config = dict(
    norm_place='peri',
    tie_word_embeddings=True,
    init_std_qkv=0.045,
    init_std_o=0.0096,
    init_std_up=0.045,
    init_std_down=0.00513,
    max_grad_norm=1.0,
    schedule='cos',
    max_seq_len=1024,
)
Each number is 500 + 50 x the weight over its row's rms, rounded and kept within 0 to 999. Layers, rows and columns count from 0. Numbers have three digits each. The size before them is the row's rms in percent of the matrix's.

# layer 3 MLP up, 448x128, rms 0.119, rows 256-292, columns 0-127
052:564472484502503445558506525413342505479418513424427541466458476465504530440444513490546515496638523486496568469538547571568523578536464595398411441520454552512492439516516503563452462492555467546538446486513471530505506468580391552554533509473418509438493506484624484468494528551530491448474500518442438528519514442567478475488527536529465473523532578487448566531581408477477454493389
104:505543494401528497429519497592607502545519522451511489443583398553460544496521546478436463621443529508449528471515339446424515461604489512483516583418478512510528497512453471454446471445481542542470618519552499428480471520519474451509427467531428434506515511489462547529518428526418504450505461488505562495614456473501425543546432450549494541438532461505516503499603575432536520541507
056:529411443608495614529539524502509455487514516427516541455482443476490528578654515498499535434451444511488484498488536460454539435557382532556480488491513484468550461496563505549539410524509543507525561498461531423474464505586573516471508457498515452540474514406420590516460453487409452478355454471488457461530446529452541418433531471493482497531513548505486458466488466639551499442587
070:422564436423519482551470522543514553469529555528471455578550458497468432568568467474512503524487516437464577475472471516502560463523480526380462467498567456420432437421432518559470517494483444480460462510507407589472478530542478420531429508537451492505551480490536466357502478486528528497464574452434511510507514465520413542459497521485417513517428355538502455392445496593484447377482
115:453559498509512505503534481658534465437639475544529564508590449447438497503457501486589530443520481523469452554581438450497460572402460525442494473475451475483487472486501541465525515515508566610483558524568519490522405489556558465498522590493537517413539490429447507523528474411452416486586435480467509578447488454408442533590504525560495520431527588521459536521497573525542494428488
115:500499515438491438458517483609450409473511510545517539448473547507574446482525409499558560495460501543520506533537616491528473463365486513527524398532495444512524504506588530434552470484530563502528425517462557538494573502542472513476530588499429449545609535479560605544581504415455415376429569489550476375516494445501456486483584474509538511543522435490546500526545501462470493575481
110:449535476497432502475433558460462503458504471595471526506421499471526493483452496432515491593468566495452467524571485538437551464514466430470477518557419514478453463412469552571575434399489526490545577536647424483472610544532499465494382521520498488492493461499526548437466628493513517469448433533489520402495455481535573515470438482358423506560478491507496455486443466524587509564500
117:499531437581464529506444535521456527527537467478475516447385617411545491484561513480470550446563599552506487521445554524485481576467532483545423456564476526397406430503464524616489552405509571454551492594415509449532492492479443551499507503487512513414581528512481486478536488575536542510489575538510599533389500562519445491529515526535498541526573423514606480526510415471451443533493
092:479548493432478461465414533523467526520515529471496518490480499470614527530549515487496518539593480511456508498488643397481501392428597456460459509542534491439462459473399544486515467490523425573460394486491539549574495611449384484460461455589500443483546523599597542483487506502468433482443552449416533535528489494415607462533524472574465518482539469528564534505560577508494485511508
116:543557427479561472551546554459457606424505419462508508511531519524465536542519539449646490440502573538448463475491540533512433432437459473489460479527527645508563526509602518535499574471422439446548397554444582499498490504521451525416526489534566588565503582565472574593561498501557488425448530528552488426501448518487454489479419456529442513539575517477470494431493495493453520510527
143:549484533518593468503525441494515409499506497498384429448536454475410499421483513466525516471481515524480374519538511515418543415545498478538537644519476538535469573494489561547521477447485538363533489504549457453503455507550538512473516598549563508459514574475494387554571484507442531430527531568505549398473448588453578485504481438370467521468476448467472468474458511504510466423534
111:502482560528455501529559434459547572513433408380477457459447461503550626499466541496475516542444388509492408518528439503515445540508551571457588474457578486504496494458513456537555446526534523528466415506480550489509432475481586540540525552591494522472475507490430490512482476520565563481497579460545551563518441538548544539534385469456506523580616533510415540530616463526408473541551
096:532571501560405465521533444460526468545447422532572489527496457461527475447457559537538498433473592481414384559496499578547455449581501496462483582510408535528469482441529532472569511529525499490484471444483509493421475500512509533467501525560507467502509444540413494462543524622534499498593440524475580422418520505452591522531482512471560486468612516538401420375507560450509492414430
078:430563434560504565511512443457525482455521459464533477460433485503491416446489391532427508499476471460402532457472514546516566558512524541569438605552541514478576577501447514609572466571444490500494527437467448505502438509518513496448476538506438431365505554569438576448536504575496450492523477474517475441619497503476476516548482512468494580429495474589548487507457421420505462398414
081:492450405619448531450465450622451499505519523491564513413504475445518501449400584469546461517437509466573377506534432482414428476459508558501431462480507491432498544483497524526491443423507461494459575528506571522521544533481507503465462519374543526520570455477560467435440514497530559438535506516554462485484492476423587498469487523549579503539542466603593481546537419373491487474490
111:554550441566476543577455558500579506452480537473500485463460506541549588491561491517503414508432501489563504461492457531449495591490389393604458514530522386504519579442503482434468512473537416542534453472505498461412535562423512480523498465588438462451539490541497573465412465476524482485370575509516511535536467513493532504537501447640492440492476514421454581496483440443500593558522
081:513424544452529494489503521518467523494618591490428500521624517498467539481453481554467452444461465510509508587558518549469529507534505412424475502493433476513517522416431593456425367452598523451462453552542548520550461434392464483542559404475460499584514460495465520494522430503497517513607516505592521547441464482538417431465391501511575532476498525511488458557518490471487472477392
122:519493434516616501508502550457471478523517506469567551403490496455490486437511447460512488551538437480547515500486487476579530452536497632544559552487463392563533531564447374530580537540502552419512457507571535436465597503541529507553512427452515448561533557538555568549549466553579547549491527416496495386495397500442502440502594466457551500505515525448463565512507475516611486452553
047:471517513503542601476515545542551583579612479495460424494548492493366579505482482494462452474398453533543508534500501494419472467495473476487471565486599530503543529528446462534539526496466595448483496530512402468411549519496490527504497531512469571573507505374512487459561443472519490417466459481536524590603476535417500541567505482450480323518457502532421498483488479510569540590513
060:558436483529538529492493518520551449543556559488384518578519524447409567567566539449492521452532460415524495526475453592569481397417496537489401467462437434530512423526548515546417481548517555512537564467416427429516640498488520482535523501473487557481534434447475584548380425523488478492489554429562508595483491556480450486472515407458505477442540530510518507492469498401479469495528
042:532589502466547475468504496412390578474491507479486438567490485533492506502525479469608539523491485502456443516529543479498470503534531565462490546451510501515437506491545485456391476378450428393518490537548510597453413551516390575479461466590543462490430489456480569493479498564491483426513524436499542425446577454625526474545446570549481580407418489485523521549441434570466473459485
099:461472416429452532421516602512503410503574508511466493472572560527451553530474537545533473574581550453443533636454475505534460443571474462485591554505621562523470494477470485516515517550487485441494467597576508509660564472469437496538569527478516587537475488510429470488503582473478601542477514451527540545436451533588509471510411483438510474529565527495522539504446555508431521498536
079:579504525600504494505485550530483490561422478434561452567510571518577443552518589473539458484558549459402545435493435408468449482494513471482536550505381453473517512519521502474499486536478513546498514494502482524490388521493481565519492461449404409482522560529497508570543447457467455542342562521496481467563583464533505482449473548476552389526534479540453477492457325452550515445509
089:422499565426459465451456472508526492359487508519556507572490363522590558542507445515483517468458457523461475602512492443411436497508587521449522418407495544482471545507538471530402541486447447389457517502494537413457445570492558464484579543600501434541539488517530532425480467426443529514576465574515550538470505524526474553538421508573479491491450473524465586437523560460536501502452
073:415499554533478410472495552513493422523530488531493542506402507415488420509443528531575481470547490389429544494509504482475546501538506633455505541519523523507509524514575442536455565634481407465451485564498536561514465429481474499581498473435478526554532546569464410553518538626500428433471443484501476506565636418536449531531555474511482495441442510454452567526527514460539482417460
096:498433415426462420465566547458539453453591506454487514484540457437479458497574520421552459509447564514388457484531514480589500512518458494549425484528518421533502540508516572505590535546480532514470475595529496551482504385464459507492503555613539486562508516560594540474515485490401561509418613534484526493415505529553503563511567462440403487437567507581437539485466468553533529430449
097:479520494560466531528544431439464462595397522507492427438506442464546506521413572451485636552464554471464484468444415446523481499576537497568380486542458551548481480581476533516490514449445504472508504506418468450556553441563436467450433526425427577464534539528506570542392478620445491531528420442513414487489475542521496497535440557466493500515512518588447527434528449465509562544472
098:521498555521460547484491524426488471534443506467512519468389484619466495445519600566478418508553465509529472481521438574418447561528475529533423409586528451505421392467550527514429569562504535457583479532459405527470558476500541463495490435465410513477501473459529493445434550463518454418445462472530427525531530390511526373533527499460454522454490589515531511513502434423574502513419
119:473494538444609463525514502528486492525531484516483490478534507486503504575460527421455566501438441610544468581486478505493525538512457613592405490498528481479509492458530478424455581585537514513546527456384524525480538439568541516490555544405527565448590561447530544519468548470532568437526554458414466429473455450584583536540564479578507473498457475519474410539486541413547433606569
084:531455539500479599511538538553520476460483566464467527442446426571444489439528485415609429572435496533509490533547547510514378522600561520407474471539464578495483543505535464442578500509488443436538463462506504511473554475545482320446532476510497461503519472516534480529493542390435507505560515496448542424504507550361542525448406477540478472493506497396527490526532479528532519392481
098:586498515542443445451642432465495533561432507525502445499574453442525579483522477472426478533478538428519529509402519523503459542436584453506498523563528474392492510506491547562446474366502539479471477525481525498498528501411487522485524636488541492490508549436508527542502408483531547468539440589570470635505478536436552533530583488566607503493471522464465434466412493568522495536551
073:543427564483471492516528556460493470495591443499421462559453437500545505637556537486508494515322503391521594508486463464460526466490485502502546501480560442523568511515396494489544523517433518452435527476472542536556444441547456496525466493497455541525520492535439535432517458426476537428428562411511455481657523506451528527516599511532492406451432525511512589534476480436440529515497
071:473515509423538474449463559413440424601565560517542553437432496514533472535563454567547450507499398581404565444442429502503447512485486579544648541451451496484412504467468526534580487484510556500534507434501469427510466487547531467472519452577478456437494588508527550517403498476452567593456500487588565504440473468506460454555527522540451507511523545559557435487556480479578571524535
070:488525471477538541492497487477500500508504525468611428471464517455549533322452548517475471580420530475488465486418521546532457509481493578461551479529565470441456551591644485470497401412370516428569477479573412537479497558580530468445449540428546516508481493418467538527483469513431554450494495515542415472418406529483458475470446564465461476488564502570475498554496509508529480460477
125:371458523494425435489369475518553439519492460513540496530499536484457446478520518572556498448541477440508480460556571479490557565516476496458488507560506528412547446455639559586502537456483442415478507437446477481428572435460555485448479534505541432521504434594532508574556573468494585569459478514518547531435572433421500536424504418538484459427471498490473467527559468460425536439439
092:591512502461607472439527535550440520604536495454467477509526522617449542628514500473499476419490480595546469502606502503551485509492527484520425431487481439479473380482504535511459465439467549582547460452413461505532505493549427436579434520495450515449484422538583538486436544580494496401591471593464399476494491424496497479498491554525472523449503532555548458519467563496509514425452
038:477473482520463564476548454511442518597433518480499476482555464500580554493517504537528501598498497434522526499455587434471413568435527455520520528619522445567431535455496508430528525548475534431512541575405440622441472510514575496500562508464454585610495531618581526464458440471445550451378517464537453479612514454517498531442538465450463437483511505562504503572523510434495515476527
# layer 3 MLP down (transposed), 448x128, rms 0.0861, rows 256-291, columns 0-127
047:503409484514528502447518540520539480483580522563431482525431380570455457563603535505471563532453522504519525500485480540525554496459493487480560549423418477429494495510485549545430501544442586502471527491497547480505467541533533439616472482534559584578583535553501537520503517366403443533634490504534525477499565482491509589457414476497544487499523421553491506398514498500533545433626
097:486516513582505518493529479503410537492455559586470492525500561385500558513494534489557524421509462476559507555494687600587476592445534428474490507516537470525488505503611507529545522559476435441549543483452563551483564479489521474487489501434512509527432494480486506474552555436555589492445516485492422503403465517448563500475561499502525486594494453500492494564375433577444446392478
073:469493531531470406431523489558433488534556569444535530496493467515482525562488545423492516492446525491518520480575470451505551405519536479414536509568540433546472617539521531544410498466465460581518531516542553507623571519458501451540525482522503517501529499488549570462512584504355549527441437570487463477443484512551531495552549500586564600583535409483484372442495589452548476557460
081:555547501563456499544544518511480546355467467521478500472475482456534542578511505440520405547424499479478497464558492539475504537562492555480459454534526464432464486573542591584541505576530446493525444495461624530460489450615458462492497510520475479513417394484442434439519521454445425531437566545472508525569550455505554516526434515548489517402443598434493487500437447563401426594482
110:490424494499538497450471520505519472556401482479472453520384604536545507471512498545401532527466485497541558425439504521515473418523533501598417488423569505493463536473560453566483454485545490436495526449464488494439555509562487454419456344482500498532485485604506486497429528534569516453407559453540432522592533487411541484464462458452559549388489475418498501564506397458487431515522
124:503476433477468445527592546459582509553466503431420475534505510482399574514557547388527521519520533473418448502476510492461491448591504493522475513473591489549520440516458409489443458493562506488459467465565489465483447531488557481524493396500524633519480460484559452446435585507530513454497527454470584603489516584543448536461377538436528433516422449542478621566504530560454531500560
102:427470495497515438472520527454514517469497529496501577455635542582467506458507569577459608479545540544495482472439450506545496402464453490545494511545437406488585509646495487460352557479553565551465551463421524513540478502513472534536607533442471585527515527454482426538534423394439460511541437500512535487469512471483499499479454491557557484396510489450493520518561448510421574455506
111:472449542466471512515492501364531462514568560570547414419478463537419563512562507466484512533507495429499438449585466515535628531583503527499483486409527542512533477494523464416508497493645499465476517495557543561535490525546549528575536446501456514519519537523474562517435578453446524481643510507456395447503505469494508488472518540508534429423527476405383520493499490474631548518529
095:522492556432481515418484585581519586432437403437500505546518609514471532542445466452442478628510505543453497506564474541399593559462531521497496554420467472575480442458503515498485437485490501497571450510496554414513555461434531437439428498545503569480486402566509480566552517470583565518483482545552523548529520545526391525490525556492482577440467503444498402557473607528502473478530
104:504493536468532513473502446629440427471547471568471515534520453506655421476488448602398550504495525453561540559463515502456530563507547463508518458518479451419534391454553476473486485510548533553535575458547479470441512534517490487585497452468431521467486491527499408465455472425446525637582467465528517548495550535475529455556448447426546529580384505588421520524540520466515456545517
111:458450469464511502535532539567459569515491459532625533531489520540510492546518482579515469490622517488513509442451432531511437610494504488461488473508508483490478488521510506536433534536591457667448475473490561608469535537448492402481517470395470412515443457491532591488422553502536498599512510468477434522467550462547371563457471551564525524571502551551558601453519495497499465584481
104:542584557512487611540541631522512435578462502533510409496544540518529451481437460556542544499570531474452449475505566468559584580485522573498488596448471594541515519559525505486493562547513504435502535528499443465477500466530509420457477467495544494638487453450504621433530490587507536495537487573452417505453435531532514517425504439471555558622536515516434575477496592463509491516521
104:489517547483551651527567524496561446477498518487435392492510495454540519497477525510451449508576529429619599454413502444491618536475540477476558438469425477485523536491525507535496456435452463467497512523423440482455495511484538405423543512479462484463441470485453483560407547437542519461461521434517434524508494464544497524497516524539470551570443506440552383657530450586522460519562
106:520524545510558502490525525483529461425391459439496454356516556479472459440476444488571532551597370548552495543475551515442509516524538506499528539556524536478562570439528510532517447447571564529444513512551555507472558456540509473466533523545580486627512461500504524615400481482486470493483478581451478578563500491525499535604412529417572514518455443401528478437605493505515469505537
093:455512451438611590502565508419481547498530509421594418518590555449594519559480442537470488460512573503520530525478504457452539533519420544379410487563481587461503385513522398424520514512521542472568513487515461402517415420489450478458540529556411487497493538537540489515529522510472495436502409479494580526542483471498454454441436364542493499530526477530487503519455489498439440459455
098:501475518420485431512463507464507515562506532502539485466616487463482522504477459509468534421506555480501483554483560480455442510497520616441534504439567576476475346471490478514449473537438449496478509492523489522573456529482474536475513583421496504517417518401544447505541522512457540615582523451482428428442461521535561479537555603379476612536543530475575372569541480539470476439447
079:446485551531454473557513443560580514500476458514563528510556440470509556492422489512530546567565444517472571446511565435450520468513445508495499530516449494631484461591504503464479480542450421507454475416513432590456487486554507519425532511526561447544540519571487468401546589517523542382525557450512464526634548570546453494532476498465472500456475512532548513530326542581531483444431
116:529420607545443545444519480546526415538494508511435456540517457522552418523521547450500513490483537533454480519491495473455478514510491426417430424471505562498486536466535648507406493515501490649508508441486509515562367493428421491507562477578540504478460494460503404493475502492458497466507438532574482547540526521529467455467334456556539622505455472461497480441424529456435534492479
052:456429403434544561518457490517536472479515498474500426353471454470454593480416490578507484532570495443554478594524586486518512462415432457503501506487559521539501535533495505457439488539477550547448467502614337436445470504493468390483539492516556533496498385537486506426452444500498548442421564479497530521553498486465528446531435495501484471458479468577446588528528519525544598552533
062:511442511527359521464523520585469509520529548470461531508482618431506494442540501490470449429454593515541548564499441500524408494424526584525489577459429513504585501535532469512565536541567523589512523527522440425552474474430517442488475478436574551482490511520491513496474495398387402520408509396485492555421536551445512475450484406564471478493482472478402559422535579504496507459515
040:538557486532442409520504504488519526453485634533519483562521529459538456537556532450499561450506513514500489419532450433478525518552507506444449527554549528549537503511490469497560544511508461481574547505447617469492444458566462563367467466599472477514409437510449481452495561577510541583459518462463523513493529552356627473475556524514483516525438435405565442397575452507523425511480
096:496494522528461535512490478449534551560527471513432366486557437531442458447490498438601494487489492469521477420619471539548464624552531510615510546501502546490569455618427534519576541514524492518544457535434533546503504508530412495414514510441519584458478420503408575402569486476514502454508489536434526495546517500460537512532622455561548436484489466504495573579504541479466527591550
082:493480442384498560499490563480469563505532481466403528433551488506543474499526510613518539514437530632525454537388496478572483445520493549578516616529531536494536513531505510487530566428497431523535521479538469540510502464489509329369480523514463565468579489459619560532459496474525482517546388530529450514505438469467454444540511502465431562477421552482477507433514519592479494484528
087:524464444450411527515418521461495501535455533505528437507476524504530468539446472452427529479556500533524478567493457440442481465503468507460341460499432446500466460536442385427452470532511442553482497503559444441543540519432545478504385398403455453566570562534491433518452516601510492593457461491541505588566548433435450445538443401536494447514538501511520489441506556469592435510480
073:588488447479472559493518463541473565526486528524518524503602419481506493497519471448453409567433537520480503627453410636473520441500441436528518492570487517555512489457459527425526492393394502634464443453459474503483519458525497503439530553546547528459476483520544573454509417400428476563517518514486432488431472512523506474469538583423510481562584553433524480517467497458466619543490
095:486520465535522495545493432483508591493442441490475496465546435551497502497540532545466505535462411457485511448569419594472518489546530612526508582468530561558445532470460518544505476514539517481546549428423489453457514515583481507477477447441578472564550510591429392403417398551545500486470569500472431480576441489485494633526412560520516554496424535435428510397541494471496555561473
102:490564531469580538554462549476470521483588495501590513539546501491515454464557449565572487425475456566530473555536539548497516587409420543460603500466576396469574483423478481451526536489546531499486527514579516501464485522449584454529523455516560441524436530485511463414659505424545497483484503512485571504537544488455418493464507395557519457409490464415545484460482496576473429448597
095:459531509474451500597572437445487431495620515491520510518559528425533529592498559499505494471477546605553570502493557507521520462490564494522548560452542518591583574499370468458578479428594465495456441429523612521571479513493411490456595553496488481459427578516494554559523443464551554541493470479592493470432500554563488549469456476422520451497513528504488461503487523505482437519618
116:550486472561481585457500472501536566529488554516527598528463485547518440491486537493490461425456538414436564474506607478580567493523474448449550522507407528442393496545484525457489449435426510493421401508453515497467436574460527530542435509588510498498490458442530440419531522557416467538504521573447491500493508541584449469580492532457584490613518473459487545558468494615484518641475
091:498539393484417569494548489497463556471610515522516440442542430520481481462485497458576482549486438561473494547496530459459435554457470529583551533538482551523452522543537471440476451560511482480458495475399480620494574487568445533459597524523536427412591538533562561444556572527420524543407490579460473453519566514512516566435520447525500624555551531437523513503446547556503484441430
089:557515385415487541495408500498612543548568506433472477474539496499514480413487499505532524504494463468420562488551497474453554551474527382494507485454425493558503611570561536475506494616560468449507588541525440532510540558546571449406564524523540466485437470482510463478430500543557391473503515545535475474481518501437377419532516506444508520565580414502490543451543540459447452443438
078:539531524495489517465436462547452544463530516475424507483496550519459494385474563560504543505542464670530473453446544548456426594455504539514533543471476617442449517497541487536544514383459508427577484465430479457379480514527488520531524593490540498487571555513485413581516438480520481438516594486608442529474602467484471501444449555407549482591544481506507454494562496532489501522468
099:470500502478514422553475431525491526527508456529480542499528592503417449526457539579419515494481494519510474494527567496564556571529578546392488464488504513456538467514540440501449468597602568563494508445570463488477588565482509448458470527438466484505442492401483514562453385610547404499548502554511552467506447481540473458445450514469543387557605478568470485509372481475560438434490
092:478425535423614496502479519481495501514515530587391478422496453631464519480546551552531445576523472450531444413440529509500500517501443476391531457478493474423568540430473521497507589639526532519449589558516467536531513525485496490506620491487488430533433494532533516475597514398532388452501501468477519554490480466513461553386505463488536391500500456561517542498473465497422508524478
122:503493474501614572542549502555431456578523487439513484455436474415540597507436405453475540486435558516493538580505519478508511456551547420480464465507503459482513509562458426483466432578476585451528579617484519504565558565478487486521488507500407543492490596438512526426509475592589394456494614434511518487544501543532560398427527506492508472559532501502483487461501511588593535535490
104:511499494469488467430481491514482490500452513520519371439458425449540584578498567467405441461509550523545476541591461459475455438531560549625504498526381462466531499486573442443482482478482524457532467438510428523530537502550515540522497494508647494486531432556474404521452552487511492517456565396466510594447488529542404588443595468544547460465534535463564472459513540490534422438552
# layer 3 MLP gate, 448x128, rms 0.119, rows 257-292, columns 0-127
107:513492469461637541493545495496670408518533440394520538487498427605486503445435472478497488551508532478458474479526355445498512427592515553549564542485435506549530476486400489493453477449500511571487506481495522473533478500543440526555446533575469464412505544457452528511460489553430499495538531491458591465598520476573450512471433521566518499485440524542519541490593539477513579582563
068:568605561410439445446498528490420554544477554509527479526540484523491504530419587489531475596505529477494559461488469471530450520455670457425516477510461466495453612528420494463424584404472400452468426476492466576561502546473472511553483526439506583477532524555516485439557545544496541524607449518545515592531537544468488504587464515554559546496493435513471572531528550517524524543448
077:520476529523431522478498489418485508477476471578557551450445454523611542557470542547490462548454552595582449512543552572529445585505526452617496592481532454581506525594593502487441466506572503580521448528505561462546548496563582544496559541490509554450422512524481515613469545506580507459482497556526551455531567449459534474503498513591562511448566627469528544529527440462488582537507
120:514538486534439504541492459503544502490612395512499565457601506468448484503510435449569433472460478503419388530510521441457499463431456499427565480494515481469509504397464582527532410551573542523490518518535451542565415498546567509514494620504518463488566481447429520452586465441442441532582384487460648530443544514473540501520487515544485550510544571551466530528509541526492514392521
119:500473537641502462420491520399509516470435499402511499500565573572552507506512563437405536472558552467494536428513459515495447542624545516476524516520539538529534469457442476548482533581520483490489527464506475413526469528452541563515544446568557584500367502486422452453500559542505495573520511526468450590445539460489546498525360628548446449483478584511458547511453505500504553476541
099:533512489434457526516445512431486428453518473520500552472485541524432420545536529505526546501433527457541536544399466520428519525470472515596509559356430557484451526490416407472410482532542562481508489534593528475511567387563508408473484539569525401624497468485442471519513454456502539511583459480479506562485515414516536464335491473488470433479592506481487521490441479520460452502479
106:435464489521415555483456504420546466498393444444548600485563538620450431516441494512439507512585486520494598432448557522424491492486513535490540464440533414475551516517479550515431423514429516456478465514481513525479544531349544469475452558495469445458525433500589462435514384466439572501441494484505563527502488469457476544408502618515474564552471534515508480510482492568425523474424
098:501538505549551521459512420563496413503612509534575455492463542500424491414483502548528604451499488439505488474572476506541445424539487450449509452547512485496569500556536528593529498440420503513481563537475500535535500439544456565535618522471516485547483578376458522403532507403393503548489497487487438441501455510446476430489507488506457412529451486463573584465516370531550515421430
105:460484514424467502544479431617488464457548453533527511535538472551618410534495487601498498545460537452529502563541564523506556562519515477515504437541453447403542500506547464546408485527547486462527493507480503466434487623486457512514584389485478588482481658491460506513497551417566536449528546503490465439484440404425470535492532459542455494463425454529418533510441463483613465555477
091:556419517569502529517508497510462423513509480529564551432532514587493497597456469531620444555567539411567403490500462526501519521457506456480544540529450427545534517442542510506439542563482484537497511462442433441500549484515484487412470440528455434463404493499519596507433610547499566580502517510569394525454555439473403469545374545504468565531514538485509549472479453439594509558534
098:539615539509520481599429439586519539474520491519567534401452542472514536483486480466512428532397408539509519507547457468517531495528487565554524571471602592508422573488504545395514447516519446486505519451492564426529523466489479566500465456491510522592446416420489530482502578523533455555531469422475596546445620504528487545492593445564516524514544440495560508566489546481589430541476
109:594610431560496471527486471524516469509424406508572478568547472467486461473458514497495531538540546502447445520480491529522469432587467507581474606541496576450488403492506503444606551539511494447533486514463522541406557568512498476444534447490497528469498482489456515442547498579543462441562424505468551376483513480437556525612540400452535477429566487606405551444469516475555506419489
110:467556455604420526533550466489578488482532427452512458534441525526505421515509419565456500506439471480411460439471514548464630529526487567547459580558489519445593583499515531591544471564433467470512518494448446530496411493533544511494497500473427526345478550592422526452589479492513486492502458454555484495553490513453455468499467482500468545410492502625539443538418478442513495422452
092:438461412590390486415481386605431497532462512454457524453468477489447496431449525506520538533503432404604422549549459546440416475526477558541456488540485446477515528436547553513551452450532485519520545510558541573491579561463532495521494505443503539547546430479632518424446468539545542439521540466603436411441491463434563544473450539569558491509490464533511566546492509500529516496523
088:500504501517382452463440593508477461456466555461476434434535502542639566511532544475481532525580523492540521477412499556464545467517426512562448492537511492477526549459575453571516530483554499398489518472569588429546441564471537437436537479470489426550441468515470542498419485468540496540412561479485561495575449397382512482596525463595513509435431423435455508493507450495548550493521
080:497561464489560579529582538400462583557496492416494505508497496540457494491597544455530448454491533528496481552565533504502524613453551539549536514505534531534490450550453464524513567527566610601501525609480532440551417590571530459527545502492480497384485566530523438625512501483579466469555556500482508484473459469514490493523567497482431519615541577492491467482606522446476519462611
109:530537491518495445583446547477521503521540551491572583360583509479567430535502434470622455566580508462540495479483512548592520518520463579550461522514468486482472505439484451566578345503491438524505535543493545485408555536563545571472518543446446415486544530528422470499555523563580614452486441511463519422470570389466489451484509452494551455550509482521458516507498467472514494554473
052:554554539463474563525518556538499596523555495460435452539528583437266558449490442445521465433420470579549485506556450584445462439530506462453460568489591463515478476517511488543536554515475569443473514469506464533445524479555547530494554457482428543488452469466540471519539451556514511477519466511555470581617533540451459539499488465456535362470498546547490473559501467512588495519513
063:385516514500460498484560536530457579440424499504565528508512529466518401455504529528422448567513412593447497504549493435530533532506534519515610530598493485508532497483497486475591496517438389467531504496552565572497445536431427464429542532390522403551470529482507465374578487538551546468474517522443543385482487401521499522504547551565594494531466524495547505491548480495500620525509
048:549383542503446506540462475561559474500490539497502567479468520448529538555515536526394508525459466528505491518513477577494518490493566439555473553530497475509586474571521526533519648577503483516455553485400528384497616424560558473461521513509487568478472451545480489476523536561519543531494476495501437522531458512386582487433532450420594425604524512423516443429592471546543445556425
104:510492554523375380459529507468485443498522541521581463497526536482468585548528631526488502506395536465556552479494429554528548492493474498498484472504591493555476601445502519517501478472562513534517494435487548504498516462519493512472474552488451587483559451523485434500475506558476516525566444501495491537519531532553595443538450566431535466594576453542468622365471544595468655487499
072:462521468518486442501521467438585535446436492471501426537532501424520548445550550458432566445513411361443541449517498457496444473526557514439518461506454509412483463588562599450501470554478446579468488430445429430550497504573543565454467455618486422526531480487444488476574499477397504548456484426541569479549521506496461541353447460478518496550503473564530482543516437452556488454501
093:501483514478531447480588525505500460425509487471614546450525465507524529492509461528519524442542615460467516505453493416478431467421531463441602535423520521535431618588620458511442513472429515406426436540515541478493478556519501463493499541552502558457482466519557491479529468487455477492536527479539497514368557623572459475499511521594357501541476481513434571504484523470492570411470
072:525524457453491540462492484409491576488443516544463531448626477553505528454505531480420455549503501525514518622463463550500544516465459458500458492597520453511481457513480431496463450456399477580464459455570455467587538456477493549414511504542525484461496415520526615467542401435407543572530538516505526494454459486487552497485523521415445510540617551330569511551455479537454470561484
097:451618481511612566487457496461506567479457453485486484427477439582571480576529546472478547555430450452524428424518437545381514484563517526513427593498541438572466527496538479488494422485502458574588529473530392428579532474530513549539436478536480505443559504607523423449491501569525522493454565542435432485528449469556454526564560502537443573480421526468532500434535451483544518541518
119:506438517473467504487502429510436492516453490506447448411446545545486576535404544417458557544526561436538483390493403428492481456611587496505406567532449506509499494578511510545527480467450511451584503531502499497504582457636437574486445495468469561433508439567509534591396535553431489541527485464529492525503401467488546502527425539426500541561445525572438513485551481443519478507435
103:407485470436600431536513470452507540493545567577479522542630471454534570434552447574571501498382522493434482571481546461565538446480535510453499552549391512537530574469480543498523485533515435445550420474530451501506486474523491550589661481508509536449551472456520475555591510497530504593626556558482533534502476516487522544549539483445565482492511481465480443564472539523541527510593
120:501447393512550488571463439394499536485561491509492476564505339511512471483489450445465561510436617499453459533514507522496511469478535482508509540462490403483497493500480454539503574592372515533456518442557506515535411411509579528515518607491446573572511568479414605453481593512449524560467498522474453482460480541403488565472534467556564498475483488528491517557527548501535603513431
087:488504508520474462442526539485442555482516488550551523503537573470575524488486523555574617464572498570431524496407538445513508506415465493535511427502515434536516418462507471543502446533557547521501501532462498615537571502501569672523535570562559449528517493506465612475525513553487495552409467505575460558512534432585407538508617468500545483555491495580497499585443536545464478585459
085:461521593471507444559536540494576555522484529502426470517617529492502501474488532488543458421561539427524554499503547533472462577457508434492523464536485566567531522532435454490404537487491487522514458512577441542524496455537554520406515541459477577598485464434436498485424464553605489533624516589498430520544432471533446400561525514580493448518542505436517465412432464391447462545420
082:495538462475440512457424472563495527512475555508521531440553580560426483359490502530497581396610490622512396441483547516467423560477479531469511495577453571445377465468503455479506537492524525443570462465514412565418468534478530462477500570495544534553507509449550464574471554500534458544508512527517551469401523468527425514491417530475518469561567452494539409554539487588471443534502
107:518523533470509468446500553400504498502508552457526546456501506472614491484546481551578427503432409519472521464490400527431449506565395532585561533472447449522449504420441485500522492445465452448520441533529540530462415486530526519488484481606475471366505541537442546472498525409484607530454493467607513467508499514477531439533493536613425564502471526536521489488666481487462585527503
095:555515487495469563466501507499482486479452465517655434525421571458539548419435446485483490549480488539503461430458502518528478441515529519503498515559521491505452506579618540469422455388419492470597512496550428554427404517540569504473447541450564511451519523492510534484432486623416576528461507490533440497448502545452528460506441579478372504457537542433491499447466528582563476414531
111:523541517534515582546544455465499524564549504475549433465482546529467506567417490490579477601465561484606451499483538526408497585420601433466444533504457531539548568488491493457366530514518489444505486482531569569577505538506459538487559441490473553480486466556441455437421468631450538366545503432505435523510551475524428441542482584480538486623486504543476457520539528531491469504464
085:482552546516510526459439451514575572492490437414522543551460524490498493454452441532458569610490573359458559401439543498443567520496585530486494506585499544530521590466555509513443495511568515526515545454559545483382453454469554530554541530524548466488491549476395477472501559412445450551458547537469556495493511501494439567548533524476570431560503451423575540394487483518558573568511
035:519578488553471490448587600509465509370507402500496462539493586514452455356466449437482468463495454515552507463468485523555544449490525479459401398543481451552497428495575472448418469481513537458417365487469536510491442466523522640509486432497516511492587495552491493570617478505492499531543535468474459501516465555493430401424545503562506483424505505516534485439495505522546535465474